{"num_key_value_heads": 12, "hidden_act": "gelu", "norm": "layernorm", "norm_eps": 1e-05, "bias": "all"}
Each number is 128 + 24 x the weight over the matrix's rms, rounded and kept within 0 to 255. Layers, rows and columns count from 0. Numbers have three digits each.

# layer 5 attention query, 384x384, rms 0.172, rows 111-187, columns 240-287
097116171132170099135108131124125130139126131134151110113128123101122149135111110122149123103130159142169128131128142101098109156153152121147106
159134132117124126141114135096109143162107144144145152096156139142132084119099144127117112144132121127126117138085135108112156158127107132122171
120157103147129120107122144107082165101133139156162132124148109154104163100127134150113115128123110108085125136150126130121115140155139122149137
110131118086141101110122132121109159155130116135115117115108113159119098163155147105124141147124137121122145110140064141097124154132114162141102
080173122110143127106111129118128160107122109114112102092143113109115171166117144156159117109134137096119113113089077173134119086126095129091132
121132116111161128147151126123144119142115094150149135109119155088154149131103154116127123102156158146128152093101085122137151125108095127138138
120135127124132145071130118118138127156127146116098119137123150089116103116147101151135129127132137129097127102143118112114125162103146128120133
107088134136144150173123099119121116128096076130121148083116169137128095157087128116109129140133122125116142162116114093118124142110135133134097
154124156156158146109134152155134083115135131142111155122142152157120135124096144136150108105100121098135138142142179115142129169129147128143105
098103098135123127101093117116111127124132149109151141143139134149125077149127124148084126125091144123111116124122124085136100109132143115144095
154166148135141118125118128120118077108118156126112135113134128127125105162087117134137128115125149086131107110154107141122156128103116134154149
147116122160103124160155154118147139153128097105130126113150128113129154122127115095098112117118144151180142109105101131132174135039086143131116
171114115135099113113126054135112094158134086121117103138130165117117155150123129133121128109141155135096142077154140164146124120131115138129143
114149119108128136143136083116129145121127099149131143121118123124120126133108146158132115154099112135105109123159117140114122117134126160137094
149113104137113154149087126155115104103100131129137168136089117121148109145152156148122134163078123151120104151161142145141114119121161119113132
128128174167162147133141109153133106148118110130133111142142143111094160135105104128091101089153131130112145140149105124145125156115172123132125
132132098115129115102151125113161153125083118152153133129069142140126120124127119134091110103115157118121147114146135125100105127136146128118145
099166093121098130150100135151121108151156109099150133157099163124116138115152128086137175128165157157192121150093135125137129161147115125123176
118123125118212131129108122146204138102096121174088148141117174138149141133107147146095152143134139087146124148142100090142142088158141086120094
132174143120148138136085130121138125137116145152151087165092107131143170072136072121115107119131099140066121141126152097136146114108177136150098
135130114100156100140140147096146156100087101096151162113122136115153118120121104121126115132134116123100080128144111102117115144142116148130144
122136113142144132120132148078126153131160104100088110128134154164105151142146154146158097144074151105134124157118157129126100101174121116118118
152108115098102118127134152105149103142119101147136132148188100112121136131086121121119143105131127146140134104135085137075129104122135112140135
117135108108114151120125087128129136144124124104117130115117133166132108162140161119091140128126122131141124109132126129133097117126109144100112
118115101134145142113116110112150126128105126110136187107145147199131114147131129135100110165124102111125115148213102159118119189120139180158141
099145140134107187157140111131130126116109139119149139142150111170124114168127146140099150142126123119104132134163148140115121112133082091126149
120093152090068157151113101170145133114164118134119135159140137121136152144104113143119155108146160109192208104155129161133145138126105113089134
160118141131090159132140149144123104110171129077108102125145108100088133116117145110151146106149150073122088117136133155156162079136135131146115
121106147114164120087090145115101144144127102163123122117155122151143155097054129133112146127099090098157174180179119134146166099160115153166135
125115131149118140127135121136097127144119100103124110138136131138113132150092095141098151154153120150122144172146137129081167149102124099103131
146151154138102109134110140145143125127127181142095149183136090101108138101099105111150128113127158128139097140096120134095117102109139074094146
151166147104141137127185104124130127100098117121116171122135149142117156135135142118111132106128168111122125139170156129107073139136123156158163
101136061139117140100117104122143136141121139124125125111107088144128110121128176134134143118158129126141168107131099127093091101132115128094118
176137125114152162164146096109100109140126144179129123108169091111152087118141161113132160066129143122146119143119137138132146143115156103124114
131114151165126188119135126116118063111134118122085114138106124159134128113120129097131135153097102106113107146146154158100106155151096135132150
123167117134124157122116155129107133153108114167150120156178118095137121110139079137148135132143135125099103128119133123142140127148122104140110
071161143122176101097159130175173143137108150099084153176113130144106158116115122128143139095148144135107112118099129145115095122119119115140113
164072151085120136148097119119161120111145118142148171138072121124086090129164133129119132131140162159150140153157083113131112120110105110104120
125116154102129168145109132141147104133118122136082094118109129174117058089188135124126139137102113105094127112125165135164118163109131151129125
119116144164127151146132126154118157119155129137112128135108121144120126094131097102129119170125132141125126107100131129142084146125155093137087
116164145134149140151141107111096112133092146094085134170132153109135144156149160122122135120113140117150161162094152088118109103121103142140146
143177159144168117110130113137180084127125126091123151156140134119109117115139086123126112126117114140103073120140113144110140158141138152101116
113134092094122148129172124154106098123140123126154099142136181142153094124120098109096110168164085113135107092132166129124153151141123178095126
132070123125097119116125140166128106101131132150124092142129137154105130114155127124158124117114182102148119104119125144109098202131112118136161
152163114145179146135141138158133150141087118141094106120145147103118124099137132135124120147095105133106112126127107136138108112154174119121132
143105097165062099135161101131132095112125139140111164130094126117119139114133121129136122132137101139169125107111158096151094136148130095133120
108096120120188105098165167133126137140118097111143093084107122146155134127131104101121122100153111135156153099084116154130118132138144091109111
092142147125114132125144112137131149134123156130123137146102076104153168095136110141102142131102118127124107099122141160145152165116125151182153
153103141140122088122112137145136111119127130138099133117125124109099086147144182100124139122120163113142110105100115123148127163134097125122139
133145091113116131119151117141122110074134110135110148127137140167150138130121107124107119102124133154141122119140132132133125130172113139125141
130142130120137076120145160130135130109117150109098124145121142128128136151088156139142121119117142128113137164132137140137130096088105131120140
132104122146128149114118105137145157073110132104148137119095103152098157098149160128107148135109142135139133082119126104144158155127117142120129
153113125096161122102106114136145151123132107156160153147152107134086110115120140147127166124149126132126133143109111123157161139136113140115152
136113171126116141101126125114148131131101100137131155110137108124144095141089119095102143137135120107127149115134123134105145108104159098119114
106126151127132134125141150120143130125154123133142122151132128125123129157118112133145080080129130143116124120103101111102147136084123085152149
154110099162130099155135150144113127093138113142133101112135172140156136142101111120138156138117121088131150141159125131139091101169108136171159
156097103128134139108159138154131118147121118128138160105092129104150134161126150120111141116137132123114182078143117144122129117090110135124142
121119161127114133143159105096129147148135151120123144108085120102129107120108140131088122151143124168141108138125123141129132148113153153107116
106090102139127107126124131159123138146143086104125155148103095102166118126157114100128102109088124165118112104104097122144102133134189138099142
153141142135097131156119159096149143141134078118115153146117168138150144141135133117122129120108157106134109142159134126155138110116111113126133
128118130100106163185137132116136119153152131175119147098140140151108109121121129136145129093105138156143114146104129139124168133105088113149123
097152121130098121124087153156147119147140170166124126141152124143135080178136104120143144137110116134091138151100121101133120120147111114123145
091124123140178116094138143141113141118134091126115162111103139118134136115143169125092116149158123123118120128156099114126102146072161140127100
135120115137153126128120173140143110159141116140157130111120123128153131119130125138143166117120131129146178129137117128130119152118135140147134
098128113098123102099136132131130099150082118108144117113145102131137139155115127121146139108135142102126137135109150111140142140146120124155130
150087110113130099148131104123119145152131127144135131094139105114134115132149096107162121140137113161137125130123159102120094098188148163131134
142112116144138102127151116118126170166123105131144092123159099150124129099107101116123150143147143117125119106117107107154136119118159133084111
118169118113146110103137139133130114148092150159143166111140111106135143116110110106097096138131127115115157086083169143148125128098124123135133
142101083099150103130107135117134124148090116123145149164159133133168127125084119110120119151181085124122151157134146132126123129136131112128161
128145141135101114142124157103124123125159127131126150171145119139134128126133118140113118124091108100141125142112118129089126110145139159111136
146133157101105133118117117101135136106091154156132123118153135136155110105124153127127160140112116172097114105121180121138110151167112136126137
113121133130142135157117129124119144144117101143146164139161132127099094134118156125135159126105117124116106140103122093104137100122149084121094
124116173116141128093138139134135142155150149115109181146115128095131149136077141152126123155107165094127078092121092136142138110110131097153105
187078097150111095130186125108099143159146120109077148137086161108147119176170136096143156211110084104148118113132145166147118123140164147129135
120114121098108124136105134138110115096141101110181119122130128142133125130096102121149142128132109111151080114112110170130185121153126167145119
149108135140123100100086151096101135156148133107096151094123135123116113096130109118118154167139154141128138156133114161126138111107126135091144
082107146116120123124148126162142126124117108159153104128137100158136091126085127137133093132117136136119113125145121100149132134139101147154125
# layer 5 attention key, 384x384, rms 0.164, rows 111-187, columns 240-287
145136162141117120104153103094103126121107107116161128113087122122143126111138104085119120119117142140130129127141142130120136130131147143137156
133143140141135113134131123153113113174105096147130145147115146119130095173149144104124155130140168155132088131110137090115149140100143099158152
101158140152107157103142117133098150103104169160123120141136126112144115151134135106141131150165182134126091134132146127144122140152119152103098
145153111091139075115122112149126146147147113150123087100137142117139140098129177148118143096152079113118155146155121135082109121113112129145117
134140129146126125105136132117166129109127108095127146109138087124114165115135118136124069123103137120179146094112155117149127135148099168106124
132111133106120123076092104135145128049127164176151126141158160145115095117145119174111158125132104130131153134131127130128132116133104142127163
136155170142150119150108128127123107151142119165116120148118164101129145127139138125112110156127108125103141110134150132125126164126153116125132
115130109159138144092116129105150130132119140146143105136122150125189112131117124121107164118114113149122120130151153138133136171133129127137125
156156100140145163114139151106127135159169116142147142101143096100118126120140136142129141111122174121124110108157092147131129167117121097135139
093128125165077172118113132129111106102151173121115124131116128126134109153149143145116129122128112114153126158123123121166162113162135145143083
154130116158154082149096121092102123125142099089118103100124156139121156142118126173159128139125111140117168116111093113151122104140133146129120
133106154114150130142130113116103082092141115142169143110146125134135115132127167110122132128098130147176133100107111163142129127138117079148123
123146160121123129121117091104135154131114135119107108106139133155126109183112089101123134152132129161130138119157083138128121113170092175141148
122151116127132109175150129103089116131118090163154174142124143114128111116122131116126140113135110158139147142145129134149131130083151113127135
141113100078130130132141143130125118133087130134120163142165127141128128164100182103113129150112141160155148107101131138118173121152131129097120
150082155148144108137141117166132157125168143145131097135130121126147105083126079134091145111108130156133117158150127138076156136153122128136099
126117146123113117134123088120145144117154114137130116143140135128102142122111127140118106117120156147179129115116124105122146161157151111149144
144098090150080103174111100106123112087137143075131128093084132119133135105157153127110115142124124114188127165164108109146166140171149126143147
165138122151131154141137120100151147121126160108112151134125089120117141109120135117124139100139158129112142097154162071144127146130128116133112
123150139107158135108115116153159115128124119118146096177118117134157154098115108106119128142126111099109112106056116135130160105131096104098106
152129118132137109098071170112148129112104106101109110137140110147171178118140111168153130146138124131117064123137081150142155093107109125112153
089118113134150127103118132130119097146156135114115150168121122131096123153178166099110095127089113121156164123092161141149139068141099147102133
090114148132091116132147144178156126163096102117126145119111130129097135140116127129141136123129094105122118129116124157093135095137159119142057
089155094133127154114132088124140136126111152146110105111115111159112140146150121126148126153107090141113151114115159078136113078141137163140110
108105110120158158083148114102098110136125144149131101133103124202127123134111144092072125119084132167138127136151139157139168163137142142146125
157128161130143148150160100137119133114096138123146167136154140139106109130089116142086158152112127167124126153151124117140127119138152165104118
129105176147128143160126150157134146111154158137139133101136160120180120133084110139128159154118127106161131120177153144164151078130134114096166
126116112130116130151132119141146170134122112083113130070126140076114103135081154123137133164143097114114108154111134135131169084094110110141118
107144171124118091105108177119132167146130125119117152065125130129119128117119121114141152112159111114178152159135158132156130148146136138201131
128134157147121099106150103168130123139137127097126139100139148099128166130122090093131152133107180160148143149115114135139140120164140096125138
101173161124156146155122096139150141147110105156084118123128158159081164108100125104109175091142170154110109108126153101113122147107149080181158
113128126157142159135100131125127132106076119139134107160098165104130165150122130130152106133075104159152111152149122130127096131084174141122151
096129091136130112114182119135109105154143133133115127183110129160152101167111142133136129150101112082128149129113137137192101146115140127129153
113164170114094113129167115104163103118103117167138078105132114094137114119099107130145133126150125155127141143114137156109168131118146121129117
133101150169133125152104135117097124111139116118116132151133097156112115132105100145128109125122102104110128148161097152146119135103168157132126
122157138129130163154122108071084143100118158144137146109138097168162103115086090121087165142170147128111124140107126135094149112115102084121149
112160131123147102125133103128183140167114164139114159121184116153120081118113146137102110112120140147139155128119149087083126148159098135147151
139126155097112115153113093108147152146116142134144139099142156146134170158145154123135097098146142155166137133111100147095131156120147109103132
132133150113129095155154113114103144127140132120143140129121102108119128136112101144096126127108105105144137164129115126130120121117129123059122
168130135139140146152115124156120143132151154168127095104126085154138121129114123127113147185123128135095149145118139140095114123109119108119160
161150124119132137161151072158128167119074132131104176107132152110095155107163169101073129114113153123134165123123171080101084123122139145119096
110126180139113144141113137154143122135146186107157139105148152129141176147159069111141167104135185112120116127127159139125182144121156088093078
131178123132129160147141129097117105111141129150147125154120126122155083107131155137103158158104133158127185125083153103127151153189154104159127
125149135135124081144113172135080124096165128117103111125127126099098126109148143129198137108127157148160174117101135173076130098157152112123156
110112132114101125169135150146120141095129140148107107172124112164115129119157112148176134177124145136141125122109132146124130136129163090116145
109090108122143135123130101113130107140096159101174193117158130142109154141142116145130077144156078132114088143079141121120175099136207110135135
132132122116161130169129128139125111132158126093124114098122109158141144098130126109087131178071096111107131118124098154098143144130115090145096
102146161127127058138127147115142110168075122137154190122158113131119156145097107118146129138132119065107156111146128114129101120086142113163125
134140102099173115119088173147117150095123115130121113113114103113105128118092137073102138090158118131116150144133133159055128111113123149190170
124164109153118119140148117153108136110127127135112109149140126146153131149126121136127185177126114115120091128119136158123143143128145148164165
129165125113145123136128104127132117104105137140132160113148100122134105136152134125134133122123121156123068119118100138101138166119131103100141
157135106153150142119121140118142096093190138103084164125138107140148167146148139127129105163126139129142145161159149148119104142135142145127123
136154114157127115152143136136135144094141129129108107147134110118125116145153115121122129143117104128140128109152100127112150124122126114122141
107140122138145120137134128110116134127160135146128093151083113150143124151108138108133134107118111131115137128161152111137085098133132138170117
156115130119138111140144168143116147127159136130120108160108080146140154133102129118129124134135101118126140116092142114085111137145122110148108
141121124166130103145145112135071088100146126149116130118128143112136124144143135141105128109101126146123149155161108159165128125151119154156156
116086159115116102130155132110149084130148137149139186125095159150123096102116186151133134150176142118124126137126126149106120138137134127172135
115118144126107157113113126132169137127111153159129122098124096118145083111182114102116106112113140146089100135103127109137122140104103109090144
152083149103091161113131122130150124107137064123143128126165122122145145117074109130182109120096126114115098131140119116091151106145139122125116
143113163175088153141142150165118119134168144136162160115124135151146117119173112143137110136081133160124136123144111130133157141151132121134141
125125132161143142141111097157113123131149121113127133118107124106161144135079135080094119124130135121192121153124107109140182133119103130138142
105120126117135126123118136149082149125153127152114141109129120119077110132120125152134149105172139092124111159140172162116134125128121156111097
131084117100154087119126128154137132113096125144111122164128143150143129159136140118135159126136143123157115139148113151104119123172140155137121
161152150113171132103127149134142133096112139129104164109110123155138100087111125147109133136132170099139137127127100101131112125119091121109106
083139085114140187121146158116090131153172141115152146125088132131110165157140154156114111144114164131113155120129113139097108126124128130135147
122140124140126125125114073111141117130138168134092136077148127167106128119150114127119124128124097126135176143122147124147115101147165137138138
123103142136108114154144129145138158124117092099115129098157127168135137120135096110128150108131148183101121102140153128137146131151135102110157
141143139138132129070150128104139109131122081113107105123121100130143152155088147123107136107161135160125112112113152166121112152132145115135138
138138122135162140102110123144112114111102121121132088142112124155137149143131145087134154108121137119100130108136141128117137124127141136117155
128139126106101124089144107120126099154102118169140124100140081143131123108120125127149163148139116094130113132145174120121119138145137118142166
111137139102170178090156161142098117095170143158125114114128119136128132150110136102127117131132129138114092150131108147102130144112115106136122
103143134097095136153120101140117130102149118159168139132114138121168120106142157141100085120151098146134140160106138114106112136143151126108117
109158142134084108110137136138096160043116120114144163146101136113098144139129100167161146128106112104127129148124116145098108102165108109123107
107109157148139138113139107119130142141104106115122164145129128139140143147131108082117153128121142108093106124163163129150115114089080155112094
132127090140125120117102124125134149130174113130113142130123154107130151111162106138153136111131124113119116127134149111154139117110128104151110
124141116118136133127103170106112104139106091136117121154184123119163121091088130091127144172119143160115101125150116119114118128123107132108136
097154144095118143131121126131113170192118110120120153102113140137086119147066117129159150088180100133146130105151137136148110100162147101173085
# layer 5 attention value, 384x384, rms 0.164, rows 96-159, columns 240-287
134141108136096126135102152119124120131117125138136111090139105161129122143131110091105125118099103132111155111110130066148151074143158109091138
160108125133091091150131108120149186123185113151132120153187133153103144107120140140134126125149116090136125159146144142112129077183143134126139
124116100115149134150141112157132123142126144149142178092109123118154114135118116108126123107122112097123121138114138143136140146154104111109139
103151156170128107155136112100108118142155150141108116127101110139123119137134138167100117113171131127124108104135151145132096162139165139128095
097136104098149108111152153150156150117135119105162141119127135126182133096135132117138086134162168153112105110117132153112088146125171129155075
121082106149099149174155090115112155143133092130115135129145137144133144142105143152112147125133104165151118102127097150108133128114090147162128
132145132074104131151130117126152141146118105092113119136092131144138093123103141143128168136113138151161143123153127132133118140160153122165144
136108136129141136111133135150121120101128132060170132153129135120135121156142122151103138097094123147127112149127161127089094145125132153130162
134130109168094162079128143132126154107128129161130140103104108141105098130167120129144161147145140100120148145124170114117132139161125108144140
104121162137108106128120123127110130123129094126171113154134115174154150099127140127106104098121118121141117131074119140159120111175129110068123
134125101126140140128133147071139137155153130109097149127145161127122144140148143155095105101129145146164143167124103110156158150122150135126113
151125121145135124144126142131136124110117110143135168151160097145166116108144112116112100135113131158139130108133114146132127099142121144100121
107159134148091122107133084140181147129140120153138124138153096087147131108153133126135094108118149124133141124111133107112128093152139128153129
128165093171116112121089127178090118096128115128130133144127148133109119156154106128128103160134120136126144108148134113118156089165153135145127
062084157123168090162093129119072139140126105138121170102126123165118137165129132107126167151101143087133128155145097166105111129065157150139133
131125135133147129171147158129141116071140097114142118135112133165127094113146138118172134097169158100117152105089146124128146105124140124128107
086116074111131137109139127130132101132139115120077145098134140109129092142160141152140098154128125097116122165161141144150070113100090132111113
122079135125114113125125141130116124154136134147123144135118113137150114170162113111119138167086128145099138187144130148160092116127164120136138
087110127116093128134146144140166110167106169088127118136111097144127138110163182118121113171143105121143130154143136116123125095159092104109090
136130170089121162154102147094127117117146099139123136116127122115181088159144144115116126137118136129126082143103137162131113146127123172121072
113101121126130124104119149138139165156129126167100120112113135106113145130146145143096114124100149123143157114127131121091117112128134093150141
143139124142137108122100114099147145116139137143126133129152112130126118135157130137114126120148103103133086116097151140104183131124111136098117
127153107134140125127125065129144130134123141128124167141149138119132143114129148130137131145125112132157133152160110135097107109132105119127124
137160131133102130183109132170114146140142151145127164108127087135102123130080077110141145151140097133149123113136140129123127118165130139140150
141111117114115115100107127121093121125121182122110078127142157143127119155109142118104132107143140123103133124141126123107178151156148157138159
116175121125129147147160109123129097148151129144107133121164126144109120087151126142135096145131119154116146108140122159114126127134129108129092
151132102143116118108088128160108112150117121117088105162101105129151133119142165124102121145124130142088151127146173134146122148113122154101129
165119164124131144126161110118088148119117151138101104143140157151141149148134108128133123116114111128108158078145125123119115131102139129141131
144104097151130120097141109084108118125141096127124149135118112128155132108118111149143149130126149127122143104124102121128124127104158100106136
145088100088082133097137118115090137137124124145118113150148107087150138122123128111110079144130163111120109108116134093132121173141127134115089
124121104136105132116126119137126108154125136153067109102156119145134143141086136117148153098120148128166112141152096109144097143099149188093138
123155129111139122143125147116126134116128127121164136123158110140094142127121140104144155132086154122158147102134128119146136110135132106129102
128110133116147117134120128118116137142139124098142192116123115153152120122140125129117145108084143136147106119108106110127119094180095114129139
128104143120146141110133142136121147106112145141130118117110132130115154121147129128145126110130125122141120126132116146113138131112141092135158
120141126156128117108172142133146109114112152116093115091127132098145089134151127150117086088147144120161155136136084135126153111104137121138134
121145096119125133138124127143148138150166142121130139068127154113139123131129155130146127104128151139090120122121132121127121152137141129129161
141124104114137140136129120153165139174152151103120131107131110130118116115145135107117122114165133133111136136136110136094148133139128127131123
107108133117142150092126150121111134132133134137147154146137153128119142120134140129117091139140100136111135176130113133100153124128115126107122
124140093144154137128139128117132117144139130129129139121132114126134126081133114090121159133137119156144151118143123165146152160126131135129104
094135138144123124125152130107146115140154105117134135105123123164122130132108130115127126148122127129124130100139131125140148088122103155119129
134128109114113123151167108128106153109107131107136134136124122106105152135145115090133123112130108135125169095117152122139144110164116146090114
145115121119120106160126089146122111111135130120105107119141158149138143119136130154158128115115151133130164132138156137133126120135153126133162
126144116132129141151123138137133104092151137115111127124111155143146114112130108100126131107124128148130138159124147093155129109123141113136165
125127098152105121131147128146109147125144113159108142147161126131105137135131115150140114136156131150118098136120137095149114142104134113126118
137130124157103121102152106120111124105128128099147123136129116124147136111126120107143130124132146132115150137141133144142127139114108114124134
156151126131116107102135145141122122133165149120120113108122105110126136128137126118115150096136108116142141154129106140117134103129132143109118
165115154133168108119150106122094143139114128127129113121140131115135131157105136121128113111113140138135145131125110132113127126119113112137145
129122083124111123109139134134111130159145108137102129100138121105115105127128122165143103149136096144116096121177133119100110122119145150088143
121126115148133122157117152136128143152104140141136154146121121130140136124126081068142119140118137122149151113117122134128150140121137119164143
137139148139129133104138118120140101113120110131136153130127115121132095140122093144133130111124131160154114117129165132163130142111152109124151
116125127158133126148089093129122143108121130150117102151121094146138130093163133130122116145141105133128101119135166127116125147166126125127128
127116124103144099134135164146120113113155150127141116148138165116120122107160169137142113138126169137126149128132105145134110117167126131108095
142131126129158101103133113094103154126135168121104135155110142115103106112137124138119099109104122155123148108150122137145135136145092118113122
140089130138134115132115146129133117111089140131128156128148137123121128155171125109125127113135140146157136130149151146120157133128144089131137
095114126111142102109134125132149135150110129110129118123143119140141160156138108134126124140142144152113166144114125117151140100116106103113143
127097147156130135092161103114123133117107146141116124126114139117109127119152143135144124112113111110139131162193103134124123151140129107139125
124120172140130107148131135114126140138114151140147136132149120142134143143099139117108118134129126139132168127149128117101152110122118130111153
130141099126143120116133125130125116142149136110123139134098133143103119116151126127126108124104116150110126113142105129124134143168116114112128
131157111138145163120127145097116116109168128117146103109113130140157131121134120123110136127126095130114136138136139134139123116129116133130102
122127146125151143124127131115110130120134102131146091159108133123141148147122147098165134119126129130141116120132108133114171112143129116127115
146153154161160106143161147129136106170103115128142133085127140152101157118136139113108092134128128136158142098116157130112141161100129115128146
119133124113126103130124138107137159139123163113142128111105122136157132086125143093112133127127130137125124127094151106135127128127128085129132
110117140113132121147125137125131141125160133125135144125118115101150147115153159121152085135137133121118102095110145107126132149158129141152135
134121108113117158134119128136118106155113157125113158093113124115135129117165114111128121152138091126121133157121126145117122132142138132136142
# layer 5 attention output (transposed), 384x384, rms 0.139, rows 96-159, columns 240-287
133112163134122126152136107170143151120112172134182147130125164050122140126118081134107116142149167120125126116155152146107160134091138136134061
084115093115151119131113098098103097170117109113106139119116152163148112140112177092091120125112142167147167070134102111147109181100115127114124
139102139136094133112138136130100142143134150163123112175131116129115117131086164129100166112105107169177149146128113099123135140134125119142115
148097106094142123126079140091134128111145115135145130141093116130154155120118111091152117089109121112173126161095106097129119065114111119134196
162111142155094149147150143146091104136114065106106115158145131159107112158139154141108092111115114058141125105175141116120131142174109141111139
155151164126153168120127164182130135108108139140137124121124138126165148092130095129130114117115163135131140131125152145132122146118152093131110
090123130156199151126116096118099145098157085114105098107148141131121147110153133136128108113111097129086141124097132166115109110094141179100096
124136147115101115136129146141126122155126100169112108126117146119130109130107165138183107153145154143179119079110097088167165123122155098146155
147137121094099089144103129145142097197121146106125141147144138106161104119112124084081143101088092148159102092137075172107153113107157140128121
153124092124144137133155159128125122117146167126152122134123145155104120123134088159127154104141141110095156104152144128099115124123121117188075
108124129164101119151139146160125100112033140086117107117123121125145081149087160086141159152102093122088168070147146161082127133146134113193136
142118140121154155153121120091147137121141151159099073135140117134132118120132107133101136110134126130092138133150146137124132154106091128175138
151114121147167140147161157141076127131124128091111161162099160157091127150087094150131155166129099135126135108120143126124130125144113094088148
103125138124129121148164125067156124140126150101131119113153152139137164135132116131132190126116132122133120130076140156137104151153121117087131
157176101099115162152165083117220165171147169127165101158092128146126111098112163132131094130185088156132118070088095136133132087153135116137099
123060134113111137097115156128107103186139130106105170110118100134135153100112109147102112141127101132130070127173111098113095121127128098144137
149117123154129117125161139156074183116117147139141078117130147163176178113116130116102130122140119166123142093136090121080110121158143126139121
129109135102131124145137142105169123123182094130128150137137129202112124091112127162132104102208155131156150058104128133097162128130111148137144
156166159144139122145119138133063114084140115121086118163160137073137144163124086118146153054108123142117118097100154116096147106129160104137127
112144114141168085124149110123142112108121122109134139145144152173079130137155135136140149139141084131151160125182113132135141136156105138130133
142161130120123131130121145123123125137109125067124135165098133119147112132107117113143134133170114112110111131093164142165139104134163124112115
117111164122107165121114106128121121133138132168117124108105101132110147065131101096121125150097132192083149102186105094134083146100132148176133
119109075143108154148145121097105109110124122098081127059132148137125132133112131102093134149164145125148136126109144106163144158146132193113084
117089121108123121074157099083144126121178100101131076136111153145144137154134147114137111101117070141116160129130140163184156106132126170105101
123147129132156163126144110135143124098144089142143143115150135135128105085124102172161131127108109114143124114088134136126106137115165081116149
172100096155141083111103180109125151142091136091165110177116114150151150129094119123135132140134151132127150134107126139160178145131089125103151
120116161108117148135150155110113141120146119151158134069164205134099105141110084114142092077097158098107090175140091156127110108145161113145173
104143125162175109111119120121100134097128091134143142115119112125122110115075130143126140164136184119120091144119133142165131125136144106144142
102097172116113121139137147182124134138170176145111137133112161105137135150163110120142120115132141119142083163126151133141140122157104127147126
113168148157152126143131133110177110116157114112149137112076147105101105121107080147125140116137103140115147156105093170142150117091127075127162
177107180083161135115131135124087146116124115101111152138101150117138120087148105127127142164119128111107152113077125149122134133134114097154115
153149121114138105130125115141093102144116168131088104157114127119139143089132145143104090101184089163127153152113088126086137149100131147133139
140136106147095107119122099118158111106105141116135100119141124112108076181111140124125101126147120159110145133147106142106135112137126166123117
155126101133115133124126100132121125126108119105138148151116125134120126137092090083107174136108137164125123131109108107104109133156121145117104
163090126119077119112148106124102052140168137133162164193124107100138128105096093144146133174118093120099123119112163119098126135167158138098110
151110146101149136121119114125086101111116093137124102157100095201130126094105129101121146151087114095129147133133102112123130123106140128143090
094156137146154120117086147149103082095116136162130139156137152139130123142153145164108101147130128125159142118090158126091109133104097117141155
120194153091129125160119148165121089125109130134091092136104085135160146140112114100143152116112130116145127098094144127138120109103097118134118
121089172159139089141142128152150128123093122098135108148106155114103140166141132178107114150135126115135123145110107111086108099127102116115119
154116086141140110131153128168160112121127139120126154131121148077134118148156092127148107152161118107141100140132162117112107143148147128166145
121141131142122124131133171104121086146168113102122116116156115163128144123119087192161117134136106106092110160113107135113179137133122130137107
129112111126127160105139154108140118180112124124130130107117103143099122139142136082112119145177114115148118105128090109121133121129118122097077
136110131135136117088112130103153162158105097066123130161176112085092112138128106148181149167144123117144102119125124146114147136131164131143100
143119131127166140119117137118153145128122105118123120097135116110149165112136142151125137124068118091142138144122130142128136109165150142124108
144123155120169102137117156154154169136103146116139116139112153122135116114095105166123113132087099136128133119121112097127179150112188157107077
129123163122131160123121131105090118097075126143178155150117123112168110131119124137132104121132139147145133115100117128113121157104108098141156
085161097110120178106157116163137099137130152136112107116080176145158150126141147102123129146131134119129138105141154095135141190144143156114117
157157166165175129131107126094113082117160125099200135110136098151106150108129139111147153115114128137087115114076131134137150162138137088118126
136107119119134104116121175150099130114147087082102115151158170123129117171139153158129139108109150122122109156099158127123142112139163130101105
112111082116109146138119117159119115181110150122105122128125151144129129147121157099164135131141129124094118105107088129144153102110122129132095
131138142088111158110123171107153129113162151153147146148146152136130167158101156130098123127145203134119145113121156154108139124128103140145107
129068133173085175128132112138105138200128097162147078123131134145145102164137114143121138105111129132115150111149104161128130124081135094118158
130161143114095118169116117121135136134132096088145081097148099118115140132090139105123153117159109159117090150097116073084125138127100151132100
116128116149138132146115102103122121153104094159157131143139132170140141111120122130106110174117095123112132121132090145148129121146104138148107
151141134140104135157165143125094144132135111145109157140123149116127133144144140105129135114118100102136129125127121115105124137122140135085131
149144119121094107203133146114165153104133121110157132156148156152138144152154116104110145139133149173150119092125120106103136144126137120134115
137182137142106117098144087159134118105112137114143133123082121178123142150120098124187125120113147147084069121116142124165139148122147123187121
109138125122109154121099135086111113121128136168154127136138130096140129132143101112129165088124150120135147135094175104123080128085126105160091
100134150097144131162133116112150122130107139119143118191155122148144119108121169161111112129140113135154138166114116068142148137123146136129148
137112109115121086140168102156109154117124123119132127157133178108114118125098107166126101156099099101121103088122175113152110130105104158141149
094148074096095158116089125114130126080147168162111126196099116094153101128132081108111148114170141076112146165087085124133141123130139085118124
173151135146170131152098116136120150116122101173082133161199149142087156172124125131094146122117131111131115145137114167125113126138096153141118
119157110159168122158137102131112123126108085096084098145146155149097138117134118166118157132097144126116082106140115113147126093112129168101096
111167163122139081145096149142124108142125092149151119114133114144138159105117117139128130118086108152103089126133151092156126112104117087115141